Weights of a small GPT-style language model, trained from scratch on English Wikipedia.
Architecture: LayerNorm before each block, biases, untied embeddings.
Training: a variant of SOAP for these matrices, 100M tokens.
Each number is 128 + 32 x the weight over its row's rms, rounded and kept within 0 to 255. Layers, rows and columns count from 0. Numbers have three digits each. The size before them is the row's rms in percent of the matrix's.

# layer 4 attention key, 256x128, rms 0.245, rows 98-127, columns 0-127
096:094163118148118117183088057171125131150114109179140175134114119111182145100118071146167086157182156076173152138098135151059064139128125193096124101133088076092120097164154141097142096150142089110144162139085106077093140140172153065127100138131071181151156175055137112148107119111156131136104150151094169127151163171092112156144131128170109087110173082125152106108101137119065142133160
098:133136124201136121164098202086101105092113109159108147083181141124172157190163133112062096069183122134143133106158058171118125140110128082117146123094123188073117118070120132094116153167091119079087179140121133155157105095141109132115141110143100112208134181136109128083100131149126124115083152102126157125202153122155098167101132084150145114120050131178135129097115122151085144134185
102:093099108103150130101142171093109114136113146084095108106145093117174175122102140157112148142155131167102143217132122131139089122154079084150093083095174139144126108134116135154097097147041147090110111078129163095121187120099101079052127087121146085144092117119124080120127066115103190101129044116156100135088202129159164189139125088144105107128135091161100126118129143107154193139173
091:144132099194149114119135082086123092157092130122167136130115159143067107087167122135138119189103137108128160107063174115152156071085114118149162125172173100133133143135193163158121096143114151114104150022143168174108118147087146181152160174159072113101161113103111151120117103090134094141159150099126116164173133154044133091123103090125149164144139158175146189151118050160145121109145
095:133049122121165130112183100195084213138106119102151131121146112081166086084110038090128179163108112178168106131130119118139056126095110110097123086145115135158113080082186135180154116143121111116109146128076157112156108142134121139138169170107127126118144116092102139126117100111137159159126116075117160093166072052129159136176130182096118157157192142126119084141149074114107122146173
122:077070160115113078091156147119147143161157130127128177140137104170117134116133107174168092145149111151151061119093153157135094125132151160085190178147102200163139147112109104122090081069154129111139118110172102136094130046139138156115141130186099169145180108156099164087106114135115139168151121076146182126114077130133113093121167153125063081083041166136142146075096092151128123088148
093:102120108085097118171145158094198139188156138160154086101152165157162153113083146181169133132153151131167132163166167106044097190103104119106078126157126095092149179142141159150127089137171093110098168067065168114150150174122095122113080061118129123106084146212120104123130136118081142117134074073090127105115159109111136127141153147112197094127145102182121144133147107113150129091142
104:172115146136058121159194150155129133095156186129184128140144171137132138111132068137167178096111142147150135127083141121105155104123141090130160170140099198177161159146068119128077113131088160121152142154121097118145154106096139108136162143092178146138132140220080102167118122120130098189210085147116096164192170133206097101159153126135103108112155139106158115153081158173128141103169
097:167178088092123110144158050139124177175134081112165100125066171196115113161147187113145179154120170148127167112089107122218077153140091139118129147084161066096149090130145151107093119133110148160115117112104141135121152081130157172095092131110119139064082104102102108097133129089110136111157117159141077131114104102149078161051097113173119062118156137089089164111144148150119126080123
089:102122092142157189151173116077125150134167163102119081135097170095162128126146176133099129067140148151161146178132148119159126073093164083117119083020149115101073135095140134081081146168077175086095096163111108175095097110097129144122126145137112093114186151105130173091157152162107126145093173151096108128147101140135134117081120109114150107122119107094144110045125193124141097168061
098:100152142105119159120074210182134178132122113137124133115104125223111102141124157156072150155136113161141151163089136186137167164095119076176101143116139072119114078137149084152128158122184179128129182118108136123173083113203158131099114136134126075118125153140098112177094162116077118122109138114176103149142170146073112089152117064125159087143123136154063102105183119110122121103064
096:100134137171122129107092074132097121112187154130146129111110093147135111177177218109085174152103150142117183119093140188084104144135169131136104100073118124128140178129110069116184119144101077084066112102178101153112124142188117141070109139161106138130097140097164076119106120127107122108072151169161126072128154097077132100075110149081137129101084168052170126158140139174141162104109
100:100136132133144090175162110145148081145130111151104116163143146146134127145155138136156130123137102090130125104192096145107081116084156147168088125042095151106119174162118138114136206193119115125153096207140140165100182151094157142099087146142139131132146083094028176120082132163146112216149118111089133186119147070116136132146111170109117189115115154065131118123117098067100127106148
097:115127082166116121132221167092170114109077189180158125106128126137076128172191174165104192126134154132171124150129152146120105117142144160163088142120098183113128145084100083110160114070071125109097109142074134135131163119123098128129165164158177174079126176129136066179148107193175139124123146120115117123166061119156175093134088153149084152198098120119128148109084132148104118133129
089:152186086152149122148104181125172145119150123192123107182192095110159132107109108127074137127142151130122101096124090155168127118161155159140151110110091106169149181139145107174128146119151112098092150144090182114081162073101061104164105072128205136074132081135133169104074112137099145163173107078173172166071166113131150138153138126104083152084119161155092098074127120111148110118059
098:229111176113095153099116141121136137140072189108165093083192129146169135112169119126124124106154109125062111133071145143082096128157089117136141118114127135080123139109133118162169160147074079169114117113129125150146191130231137118115144162113098134087141086144114061104086127145081096116104129070127133126140159097144106097158149125134072128149172099125093149106111187196181137162160
099:150082121138142127060102082131118111065142113117156124151136130153159118100111138155179154118142121109109099148114149119114062138138111124106086100140142067147161117066139055103146122136130124103157113153138078159088136132095143140110089115078131130137189204182155092181130105086187167102181105115130058095182106163160131134149110035128124126137169088192155183161102099123162094107112
087:094158079152087116147073136113109128136103164101070105134109145172144127107185181138154080153138128102107150104102122165097138115170211095127092170105167169174178115073155141156115119140153060136117168132144144096112112101132140115139106102105102166078099070154149149091159126106143176151155185113143129128136055067077082130108122164178090135091198127116130101097079103117094106157177
095:122126104074149128107095110106093120175129111143124120132107159161185105129162118054141114116142158140144113114110133140167120133109128148121134065189121149117078154122107148128187124163192103198159150152076098126142155108125162161125158166139134157120161162174113172133148123203091039150121131185145100125152153140138119137022138046115100133111084116131121099145114151192109128204164
100:140137129101080148104067177088116112193098138129115122136098178075167128159140108090117150150110126102160110145103200120125148159094088116127153125176148091110093158127076140137167117148153112095092131090152123097136127089129097149120131133127112154098090177132151111246141146082154166136158165074087113176124094182125131233173137095118131133089163092142085135170128107086152068133122
098:140145073140122127135085120138118149159123158060138132104102094076153151155155118144140164111159122144172138088199085129159114150193173178095118117111152090132170152069123128142141217099127128112068144123142148144156096164181133106098095082060108157124157172056122072114145110097157154075116141168131071112132101169106153121112120069082080160148072103140144130169141120129115141137067
113:151090125149143147123074061145075127155132169152136135098098088192156165090120089137075152154146131110182131105115187128118145069111083141137155167139083174105134136147115149095135134138154104120168178137075159098165143089183130090151067092164195214126083128071119145166119099103167116143090157149126090151135125174069129160095154095140101120131104136113112108183147173172146138079116
097:141172085096115134179078151161112092113141219123130121143092141113137164152114146139180117152193155063167139223141129106090135157134169125152128128096178140152111144071096125150102159171102195146105154191086109169116127165074107116142103141100147138142148136107162112144064092114129162141152133179115111108081133110142172129076170084151119136120132104078125135033135119095133117085125
099:134154086156111110110148104188131127094114152114172114159166127112151141136117108117088128130176123107145155099065106091053084137084157114175104208165177163100127071109106119097112082137127152066164106153091180152108145167132077082159142192152189059141152131148127123152089202126138128135104128123131109144130044084156133152142140145110111138076163149090177085126149150122099082123143
092:078162091127109120150179185141164148121152113158118117057143057150068107147115160094152116096133151146126148134088130178115190155121149144153168178094110137069136103160108117116152100122097123145110172090164061136078149142168161157144135087125141082179121104103063131138121129138103160113108124071083149162160179091135101118084080126081119081121125147114121206147055150136154074094136
099:141131136069158135087095083145160124159136136068154089192083153140029159120100126161128145133103093168098141118128149127124155118161172129088113128172082132167137111196122096150139137102092122140136142092086102103130148103119141099080116118135114091078097122143099170065093100164193114141160134086188070126146183101168175162127105144152092123146159097087142223144103101108115159163118
086:148179163109098120150180090078125135086079153145110200131095156117185121103134112111129109137126153115189118131132124157157108184102109077095122141144128167114132115141174161101145160239127051173169126128111101121155169160108166155092148116118116068121082135152151106087156113142116079070163109134100094149100112082140136147096113129134136101154149168170156217081114130146147094181093
088:107096146062169115173077119140113155161147145185097104083154211127120123166177135088211135187141143096129145175121115134137098152167126129120092124127130102164102114140108092146118145174099166119142135121110136143119083087096141102144087110119154176173125118119147168138131127129170137145171123187155146078156165147184181069088095084089141096064083083183148144124167172100123132124067
088:136120122177130133131171108121114125157118127123153121208175114125066096123099143116116186106122122139119172141122115128116088129142155091099095165166132131140051141102095092103092150130075149178139104120110122093094103099165192113038133098139072133194093152135190111116134104137144121144130174086114139129091090120166166136147102157152151132103153046131098098136158026106135044126118
103:134100111149160107155127144132107170126114133148109118086117151136099147153141131145065130129123106089129152159072063153112125215173103073121150206127159116135120131150119104079088125157109161127141093081167094084149086195091146118081074087121094158089180164102127114102136061100097091143121144171166082180179104159108098163060104206172152143112123158134122125106111129154143092146149
# layer 4 attention query, 256x128, rms 0.248, rows 99-127, columns 0-127
093:132148132099119226103096087105111101100094107189092146121118097065128132141155106085142146145155089100131166129156149125100142112170109143146134129113044146129115099152133107162193135147179157153129109161078131144110082071155176206118175147107171208148130108125130115078118147158131173115144124172090174117164157141156064148115089113132104155083095111145099139095097185133096145087083
108:153086192094117154103068162105156185160110166140084078072169132101172068101142124131112107144108146083081164118169133147153114190086114133077130185102120152150125133104194112099109185122140139118147109189158141117080186056117113131085136115097148073152091126145134122136118125137129200129114173145140158151097103118140142139165111168092125057130188114113146146079142127176160118151166
091:077154099100119111147119129112151086149119111147140095170090110153136113148095127150120106146133137169062132112090157129074127099141162162146169138160157109172141115074168192115099051124088128084121099141166150140097102175165118149144098143130116153172092126171061167104134090135109115102098111087107183160052174167159164148138154149135122148163079100065056176148082107185159105131080
094:128150097138179120134117212096169116091129088075058094131145191057132155157098194137177188130131137169122121075131157124122132163148119124048136138130120148126147170153153162094086114129096049155166110039122138187147159113124142067118122103157106147118110128094112146061105141072115133118135119120124106143126087147124123147151130116136162134148134162099191146143163103093180110136174
123:092117122178111124122144114120159088165082135142146120080179091110093106149107128165131083152130048083110112177126110147031136068172085060204126128147113170120092125106144119163157157133140098102168122105155091059168116115188137095171151075139136074091120109140134203149099124092125155139124125136069127144136169140152122102155143097185132109151138144098184161144127133137144098081105
098:134132122151102095111207122102082160058165104101094143138155150148175101098162086106140120136095122144123165126170106168089127144108129160085129167158148126135173123113173117142143134171107111154188111135138164131094117039165165179138113140120099064152131135162147099166108185089105162112129101079077121132122139128151119116135130128124111137106237115110197191199159153174079144103134
103:116118097107168123097127129070078146154175130090194116152126125131150151050102134070144136155142113139165122113171080161160080122127115130135160187138142150178136103078100079153201134117146039105158081084154100101160101106086170105111181125111160096135112129173107095150102132163114092127100146173098084158121187077115098066146163155144132075158179114125084108116109149107133116131096
097:167092161121154135113150141108176196154152125170128097124149092109118094120111130062174092120143165112116147052151164091141069127143077169099196130133161129133110164155133152124105085149072173117116104105137189092189130188167112147119123129158052110104123151138096096111159076143126101089133093186137117070100087107149138078095198120091152141105155107147153136164156183129169104123107
091:185114075086143122157115079084086094143156110199083099122112121152095127073099105134097159154140104146108127170091119148185111113106112114157073110134115108085082109181163180076140122158144195119129145167072193150144131135135155155184127110152143157073121121105090149079143150172117144179165121177072126138122089133112100118131131081106117196090156095154143089105119121139162073174083
098:120114105125137103149145142112122105051112140157138120145137058136142130158114152110089144084115137103131154122128144049147192159138138117151098056070153112130120146085153062182187069133116126119076129137128149136110149117116101129194083157147109140189107180168143096165148145097049110073134139161110125110100146216119199103125107118077132144122119135178155131100134106075170180127125
093:162170144153115147096094120115117119080103121138148089084099120142085080111101135168167135172060129117089102128120124107105104107150136175133141071203176100125107177109073120150150070149130125082144160182112134207175185141115098184140137091112099176117134138139124130122101143128185143131137135144151194052158123134108082157131089151158155081076086121179140100158090102174156124161168
097:208099082102095105157169076134093106154089103178129109151103159113129153165092163078144066127134125117141104117096084073149069095147135114112118132110175199125143134150161147099104106155149107123125124187075126135176192106037156154113128128166104192066118121143139134116120157077122152112117053126138136125128120086087090151191108110169118137107120155149100108092108184134092108164141
095:195167064130116145172168107129106134159163135142130114148104163136150101148092106133175190204106117139151162107127186124116175132174080156146118126164134116151088133088090143087168150075159125178128091074088139183127167149090151178121174071092137132068105119134148064131153087169167172117128155155085164175152147146132114141135153145150068130157082127086168134129153091181133155113118
097:188114182121090094100110101119092044146147125121145173104105143135138111130104088149076147086096149179107149121145083123145159144105113097172180134069134161073143142081157125167134139144115162188109147098077103096091158127115185152123128163089091109098105080130149182149191160116137167117087081206090136067115122131140164124155111120183126169127120080157139163066120142086161147138111
099:103204173098095133136119168083096196096096200114145153132142079100150115164097104187142137058127138119128138123106102120129137136120069132123132159059102114125200192117162108096153150078140150131164096151147175108135098123095161128148158135107100118110109128116036126087117129192173123111091141148103135094133142145155128125169098171111077098157102141125076124166148116198136196128152
096:097151140067127127077103080107143135144164092117152166126197132192161119102138166114112110091139124140134134111097138150127105153175120129088126170099129091105157069128071121135138085079144142104200130135197111101089176129113083087145139122095143109136139141186100155152149131067143090094105170173153138162155090171116076090098131086107125122176118072121181066152187145166137094102191
095:082151217143112165091146144101138098158117114104101135189157151123096148128141128183150138146146108131132109094132147083052059173156161106167131100099161162173069097163148169148097117194133151149149088099105097095149106198133103127192177092060149111074108108177107095120132150090143132133134117122189151148132079147093091107125097138124112163133141141096110166129084143116155181076133
095:109076146135119156115141129099097134117124132205194066105119105100130121157094104123143100166079154143099141174130123073145122188124153153115117114125072133120139147147035114110137125124141161098139087107121124142132128141153167112141066108121151143101150105074135150137105153202135064088156140146110072083176155171135167069081126058070108112094119166062091112152103168129083086162117
110:124095149126049100092078158112102121132152123061112112197115086153136161165136159133116177132133126151075108193171176113115135134066134121100157139166048082164124098149142135168169143126128117171129124135116136165069117171145103126102096101135112161166127160105047086162164123101106143107096115146127128119106151168167097109160147136058064103154167141131141121178080113148065158147174
111:101139174120143136113115124150105137099142097183141074102113086133156078140144101131137162123081126126073061085174099136143159090144131149094156099144186086128153112147126166099179144054093154146153048116108101159148125118182056115090166138128140176138117101086134132131203126119094186119094128133171165108144071137076095149112133120097124121149080154175137130111221159095152165122131
113:129158152134130132179051107133121168173157116085148087094074070160172099103128143103180158144033095103125157048142124076044126087085134130168148129092142143131133167142104105144161150100109151130106099176091117113122114124124108063126121147166095141177137109059176084140109171169163103163164096159131157132153126129108179151118136119112117121159090154168122188130143114113119152125076
102:191090112074150132127116136105086149161146096172052109090127124177116177139168159171075116143070135162174167143137135171184112178096115102160132123109159120133129117163124193117108135154144175180107039121099130091137150107116106151138190131122166117142126187116068095125119153112115190158174069172134082129132108141143064107124098115137105071107163079123127089093169127136140138121116
099:158119091141144152151114134068123155097132130098160153163177157177152090086147172097130152143101105098176125113087181138133134127126098141097148153115141175113099139167119125175150092149178102103089159099148115108114116140099080177169089169118197098102147162066071096118137179129167178068119070187152123116082117111109100122145160137180100187170094154122108088096138123052116078099152
090:187177150107180144184088133045130094121083119131197085132146104140132108164125112125116130146146154169164174102123072102160145090176075135165151083141135193118111095114134135151112099126139116188107168135161139129158148148132157157116102073172077122142134103109075099177109073144135180118097164074112072118122155095148058128133107145093113110133085102169135174203140112142120115159101
097:137052164074100071081175122145148163110174091168134137067157144077132135160148122149157109154165204125094152136056135146151136140097126137133101058098162123117185152071110117122155144122085139115137164109146110143175178180104150075161112136130131121115122165197151120102120143153131173109119212126197127124118121146104124089128143204127153090166137168088122152132128101160138088099140
087:099147176118144132096179166138087119120110123093091164155079105087177153145112159149098119144115107101153211107126113144123107146134097161063141149152087082083137123160113166116101093179102103137124138168081223117144148186142106151088136161076178120124176108128137095098154065172057100125117127087113119158178095079162083121127129109112124145164118118114117081141091079115096138187080
093:122090095082148119031101059152156118193148101139138081089135172144092129177177140129094136129111128123131144093121111122207082131162112149121068107136141097140144082145104130130090141117209149175113113118120095111170107122153151097129089095117093149141102205112108192120139164134098091118186152169129077078163145149100124144060109079145157171127175127126147117084098167134112145150142
083:157119108150049097115145107093140083165127077139107131151150150092052110153166166111155125177151129054170095122095146126108078128135158174104100144147136070107132115124178114134109111099096135154098088106087157084051081173105103114199138165108150100159144123112130128115106102132132092113095237124131142079137124104112108130123098152133115101165185095125153094152127089100111127184195
098:119075098167147143051125168149178129126144116189105109156129152123133178121143112150129142166129099085099117121130092184096142172166059088155153158162109165058147089159163198128126079124141138105092107133138124153149065143096104102116125144090071129188113129164144131123106118163114049113142134171141112137192092095092120156146130177134089126128086116124079202157134130090152091191136
# layer 4 attention value, 256x128, rms 0.233, rows 64-88, columns 0-127
115:199121164077117105121146114157118176119129091119123126103121104150138132156133174121073150129110108146159098102108124103106122119134124191085092175125166091076092102151120058116159104103093076068168131098173150107170148077119124153084142108123146088078151164133163053102149061170080148126104166085124138112144135124111168126131152147127089130165174111147188183171177175192122152178121
092:179113146162156128127187143128079127107124093098068041144091071172077143107155170136066154109142149160139171138140124089165060073123107117116110170133097142167144101154082140112094120118102134128112089064090078149059137158121154163175103120144088118102143154133092129107127144165070124157113203118122115113176189091195077134165112118114101129103113111115138140164154153156142142107098
109:089110146126116101209150203111144103151109190107099123194088149109130133031133148180123091154142158098131124110184145121134140168129093178100166186094065146126135122106137120129126105168166165107052116123114141099155144138094175118131120098130160146156069099148108160176124123169091104172117127121097142106093090105144090213131136152133141110137138111097091069148131084107170090140083
103:093122142150110094151105126146131130071123162170145122170132140072053125157079096148108161154100080119142152127083125067168154155116184062107113131161136129120107125206106179118086089072135156117149070146154154097136089154117155127056161135167107133114173174181090109099113163086145117172138115114154095100105134119115101145112173076143147136117171054087131126079131185109185147153131
104:139110120142122147165142144130141142078160172130198132094121136136111084131129109152102149144074131101136163090160126151140162160113118123183178194113140108176134178135167159144091079132130070079137084186169182125164097118192077099091127136180115112179099065097137108129102123109141114122107096172123143164158130175099178080110097113102088126101134145064141155115119177118062065070146
094:107130123135155147172128106132130110144061086126206085091097165119148184121176137174158120095131100109181137159169116140159098138135114162125091087066163172126076121121133110081107126198053098135136108100093173113173154139158138117099201104118137069073132105152134162092180150157070139039083161119137148096129115111159125126126130085123131135167101057121131127133098114156098159122114
100:097126114193103092147152156131128122129140108197119131171119133166145135181147093149117068168194161134158115143198111142196124123078136138197131140116155130121182138069135101152111108082084102170132151140115139098137063150095170119155127068117122085141133165095098148110127152129096140091143133081151160159144149087059107179066179174127119062120116141208102099149134149125155124155112
106:117140156116075143102090133142075126122162166150134135112128116182117145106095059139121154109132141139101140080122167127138159092134122139146172164129099128104127157159102157151042171121120117152103110146049144118104121046121080079097137103101176193087171150067106112148155040170084160127162121108149122147112122114113171146183166156175091097082140095140124146152142103172104108188184
102:141122137089121171165134147171079121145164152093116165159108117140115180161168153119097140165159119108111161105075136103119140156144147078163171115052092143049134156127138109156154073130129130104076170202111089134091164159125161171160080159131117111151157145119137152193157062176117112196113130123161089197145126134125062196144097154117121134106165137123097147185088138132102085122129
101:093103156170187171120174152089133108128110113155075153091178150135168150137091183155114138017134092063129132141101093117110196133161146133133175141141095110092124157113188079119175105144133094151125114138130129046119171148180119108136168144166114119138142156121109098107171184096106123120163122130049133127118125128111177121111154084172209164127100102120155141143126131160096152167159
099:112160169121124116117143035082067085101126145116168087139144113133172131115104120118186137101208159150108159122134118114131146077148152074108080143182171094182131119114128184078127060088138158117176108181172151137105107128077086057125103122114112125140101134112165155155125145178096139141124108128124130092105202124134193116115130141127161132084096084127140156158183176095152077136136
100:165126122170163159176182076069137143123126136151084171102100094095156181115141124084131156159147093112123047189081130148125176077156094116063091101153104118183158162163102145111089157092171149095118115123073138130206126102067151199098130144111172134117115076186172137127140113114103135197144101128170120122132128135163175115171118119106074113107121120092106087132129126113141132108141
098:126055130147100145148150112125138139110203105138102134149107136126107130064099136085144175129138117138145150095171131158127133182158116122124084115153100095135148093160119157099117141144135145152123180137116170103155167155176190048158090030124213133138171111113101116069088086101128149185100070102123125167079128152116132087125130182133104084131061119147119089149056132123109100134155
103:137130121158138136143147131144106121116141127165089135085165170142111160156173179107103071153121096067164144075181177155165120158150140167140143108152048117159139090106164114092121155108094088151160123103140186100097075139128110138105084096109189131146170128184102099154155157116083203114127150078150098095145137159118097113124082083076122149126178110171233105113143120080150129156135
097:147100061152102082148120140163105111159116108070099131093140127146071132177143122171135139117116125151130100115146043156056118055156120115227096121161107122174160134157075135115093079153165110137117138092141144132084179151154157090119137162100137115139167099158114146130106079146122143201133150110070124193122104106179146135113126136167085149145131179160161190160133136110101115182101
109:124080145059135126169154157081105156146130113124132099101209168134128129159063160133088144149136121128088124105164145145138128107088060164072134092165040125098116098197110172089144148122128130084144114139100104146178127109098119127105132132180195129144141116124118089131094163156061094147099172073116156094145139127169132160096132216113101117148152136113091167182110133182123125093090
105:104127193086114093163073161103094163131142173097169068162115127097122072190109155154141077138129161127171129142152160109077052109148103150207112158085068195160133138118133155144116101093090128118152166132114128155204115075118128100181120162124130094151099146101174156178167145110144138141160152116125123131181138143148145107139172093109187106090110157114124110163147122082107133069098
103:110103129155122188117143151119150151131128133068136137138132108110117112102144124057130075107141098126136132120171099084163172126140123101137154129122145132183198149124108134188104131143086086158134161107123047086161153080135145099150157126141126095135119050122105124165159126237105141142127182135122110176150122177124103019165112139181119147169159150168102172113084185127111081121119
099:085179136129210147127047130120081089111168121147174147137111110078096097133073135142082120148125117155126176106109182104167129122138091083120126141174166111160136094176136106173136100169086141116140134064134150180053069086124115173126149184101114151090082092112092116089133097136110132135169133082116140130137157158115100186152104128168160140072068095115133134177110150109187130144129
109:162122127129108134132159148082165171125177116123106133105161152122082143124127130100138153113160136133076129097098125167176121143094102070049142078192129110111091142118086180057104144148108092162137166135076132121131115128141124117196107096100125112121102151125077139139094157153170113174130128123154086087201099138097142176139116209116115115115055044167143188153174104090156091115150
107:131129182057119117092105140151058136148055133103131111137067108172164117137127135157086105153136108155107080086098138115090115160158097135066133191102182123135152106149121143138130098146105158112111156091098135130192109078102103127129081101153152132140118131092079099160077054177092151192165133112189085133149106109084158169102126157121094118127095100089124161135107162142159112213097
093:098165094122124131189135123146120140182183140128172125147118134098095149115072126120148119065158089133157203127111061140099088180156158084074160143119149143049057151109135154106129123131098100083095140173119113128126155112118128164169134187095092132120131093167153123150125102103144178090139165131107100062090167118138097105145163140161114152167187153104094133066179142145113147165054
112:126148092184173159126069111130141187178105114139129146132170142153083137175136144084097144139126167085200152118165148116162162076187079129102101104211135060115132077104116130086083166137071136147171126122117144151128110107107145125129103118163156190128100101106126121146149165125125144102144156113096080158120130124079150085138145082208154141185057076145131153129146145115127146105065
110:107097150169130206110098083128125128113188186194170128104104085133083120121098132114085124058114160090107132150129146135144134143110126137136152086189142128096124138147111114115101078095149080159163136151155147150091106195111101081141091148121091108052151129093196130098111078143123165102145178119086152149124149142128033140123187145071109128160124162163111161130117179155131130183095
115:108135159125108092149064151171136192116141092120169056132099122122135132125136128102121134145209156110163133085169155114105124128143147114085078115086166155104112078109168084104169076131119091130126152134105129126145084153137114143126106140086100112130077136095052149084145107117136161178092128095165184158174137122044053131083151205118102197086103146138094131137135124130143138181094
# layer 4 attention output (transposed), 256x128, rms 0.209, rows 64-88, columns 0-127
110:111171128125094174140127139123144122151119187128121124121136252143139180107107116115118101161124126132168164099114146070093120105065127149158163113205129143165134123126160154170104174125134148095142084151082129147068158186070115148138138133102177147118104147146163166081159172120134092179128141120206073106113121150117129114164143118154111180149115166145080095097111129082083105050126
098:157238090121158138161135126104148122134156096143138113154126169128142145174085164058109173075114093096152128077134132115105171191216166107126119159141134095125119161144154122111160151138192114102072101157143137079131107109091068119160137106136155116075121123095138094112101115105170114087101073175132123116092097149150139117086157124146174157145132183113179165118150095084076133066119
097:146090101097199088094169135191093203162132059128098163104128079166149113143108135113078167143130103171102067149081155141162155138181129137128089057166087068102144116137090099123150097086113113110152139109138142108104113139078066150080111113114135124102149160109156076103122062199148096093143126109116198116157138085132144125144161113158126134083133152124143084121153108175119105120169
098:140150138176098157092112106139163098150118105124145153082117139162195084121151134090098111075098104101166134141136133153066111116174120111120100073093113182199117140111078115128184093166149103142160120141044132093088150109133155084161086109174153122115113092105154114115189092145099101146168104207077114135199097143157125125081059130102109136110104173122128085126153115129070125109080
096:116120096125138078182138121120163106184115125106150129134109108119145113127091105149151091155157128169058120181143130148140083123146098093094118119089145153099105138110144063160165154143104166135095221153078093146091135137123230149121153155080124107093098100133080164108173115123142134153080137068120075116167067169144120101131123114132159137142106152167078064137093078075195139101117
089:184093100110150092145067100101166092151149127061149093154118167144119126097129148095149167122132176091081106073122090109098144143075124098221089140146119107113162142187118110139089113090112101129108130172098075184144126135091102076116139114155146166124121141092156144157081113109069112147176158116094057157130148134100094121176088162096112168148140141100182074118164119097158077151083
092:102123108078114133094088178115123139123107136067142120102137171134099116153139186101129146114101050127184141157130171190129148148167130126136123125169102078118105151124109137093139138060092173155060141094182138163123151119135042158116104147157117105111121144086138094111169102081115162124120096122081163165148193134165160105176118076139111088080160151084105049099124121151154186134083
101:154173090099183086106130114123094162067119122119139136142170144131077092141163092059141072110148146119164146138089058086125093115146115156041122086205178129154152150163108146120165144102168133101142128074135103106187107148155159185149125163144141142117070116128149120105144191094170096150085113136100171129124107161101154092110134058115132169101110059140104165090134142148159152150123
095:115162040164150114066133157148105140151099113134098116101147098099170108116143121107123060085130127165106150105154106127132157143097135167081095107156143110142152076130138119151119122118198100089133101119192155100133127143094132076129126093114094192114116123193138204138102132164128071099101156114134219093091147092129172102090124057179111076119104166113131061155167111161125142132082
099:180128120138108085160144094116090146134161137137140105164106128112122147125132088085138158131201097070171135061159148153146082107060104090153129156106157092150141139113105150144130146147152196192122138105109091188173132153114176089119139144105157088124127192158122085064168139117163102137150139100154111127154087114065084142116123185157078107152164204092113163120163174140186176139112
094:113144118137077120144162193156151074100134134171104135148083170129142114168090125187157125157074101135154146130158058134103124145148085180151131133144103104132097180100064127120160159137146132143118146123056108092132125097171140158082181105133131163150165099133122135171095201069110151153090125146122164172142086168112142133115144102049115073117121181155152138169151084155130219095140
087:127084148122111153122099121186134102061083067096101157121110144126097114116097127145173169107133151180147147155073128084134111110147171081178161115147128172075054146081125142153115145148185108093215133100140139087132094196132146110150171097124107151155120152059078134135116156122153131060176091101119123094100136103115138150056098130165176151114117105159100164120152122147076099111165
084:149147121096097089110105135177144081135064175175151151122085107150125147167107114145139104110168156122149124192104164145103136097107103126172129103118159166121079168149124163109115099104156102114173086101148169192129056105094085165113145152115081137127062131120107118126129152186141153052129155182086129120119129136120082085209157111133088142119122132187084130120111124102225163096096
095:162098150098124122154137115114169118126106171119187095079092173111142098089129132073118132133140153083119081143086174098122131136099066115144108132122152134114124177164149130124153136160128080147114101143071099140106193088119145120145187144199162034152132133077128051107147118099144170164139133118135141150097134090118077121138149082199182123121139122129063067111114141091072176073128
094:158239172122139154108111145147144173108145123138105078116146085114143132140103132126081151144134161118104135094131114119159169177143200158086167095102125086155119140135141171157127158150118139088094146133115172151152169098122179154182182137057102144076117068132187154112065154111158103068152143138148111063124109162106110152139122077077109124069146107176090127116122073134105173129161
095:089163149191083089101106104100101166117110127173085185174118149117161161110169140117126140140105179160189102109132139066113130103136096095147104120126208103137147119103130076175139087161097073128098118143151148103123097187117083165175132120087164162088131184035149140126128136090201150142139088140116154154158092071135164141193136120144136143138167168131091095097160105098112132142144
102:108154153171165109133176106099162130129169140136073135096157108109170109126159177164158134160114111124100152133148109152101187183145124171093099143148158088134127109132121109097198139157019148111111125111102093104104167102120099142088124160147131168148152108104089118094102146194141118124039124152116154119109151179092211161168105133156104151110142143138081073160126033124128099162136
093:190179118124156119113129083090158118084129183136134141139130147092113093114129138135171156125134170176099151131093119154093150087128164158140118135132145104070136080133132172122135122181098132102095118181153170149131119163135173103136122191112092112157120147209124150121124155096124078065021093104136115147109085158103145139047136082104154118118089107063136073167149088086147165110076
089:131143143118123100140201117163142126140110152105142147125153145191172101082145103173129115160086142102134091145153105117119141106203147162063129111099160120179121194106139137064159103124193138133157124091153071133154179087126113124100124093217119134101184119155109110134121107130159107187098060117153101099120083186174154066141130147077121119119146138115154155121180134108050105129089
108:085156140111078170123134151150142048149083097191179138167094129156131141122098143154207062104105129124144152125143122133130112123187090156184087135129134142110134142087180096206134076129148157139098077154179111129169118157148117133137150114105182129129134180111199101114120138076114144114139148163113202130073136088158120090113148190106137113129146148141071130135148173192126173163126
100:133129113152131133126143126174137119135177082134119159100149187108130133079103092078146101105068144133170124120145181085135178110084136152097154111179049133123125109099124128073141098078108118143120104140125123066112082173056129146135090123145176146093120093154185171087142125140178112081095136090129138131105153160121137097148165062098144149111102144109097085151121100147085079036207
083:146138085126133153077107109088080147124157159144166108131110116112151140120143145119094106181133108114120123111140078102127122138118128191104072091159116179156180098136119113167144100189080147107174133186104110073141167149132145026100154105098088181118129158142089139190060109106048109123123096164156129116148093068177104107090132104111106168109184104121130158182144120125158073097141
103:124159165147098082161102145148145088061154158131134141085124148133147114103102185119127100148154172130156106102074144078043124082111117145137131167100173124116173173133159090133148135177099133116090137082124096167127136115125086072146134147193118067104086173096149118082148161048102136140064147098126108150140057093144129117136085129098147127115220134076169152146102157106139163128147
105:168130094121102091113174148118122131155088142128141092110136165139115119154196127178138125152129172025183117070148117131147079120165154083109091127114193189172157142124129108128128158121114168146094103111074174074140110090132137118145118079124179130145067144158046089144164160065155162148101153170154130134229147161152146086142092106151132128144137104119145136108132135107118184135112
105:082100107129116190142088159109111095158121215162149167107116143140149158089144123182111062144111140112104132132143131156106112135131087118122147150156121112162095152114084098135133117090102120125139108167138134143122149117095057126106124109135202120086137172140182099144108179175113098091148175121079119146121174214178235123151122087129112049134129114115129077188150136171127157088113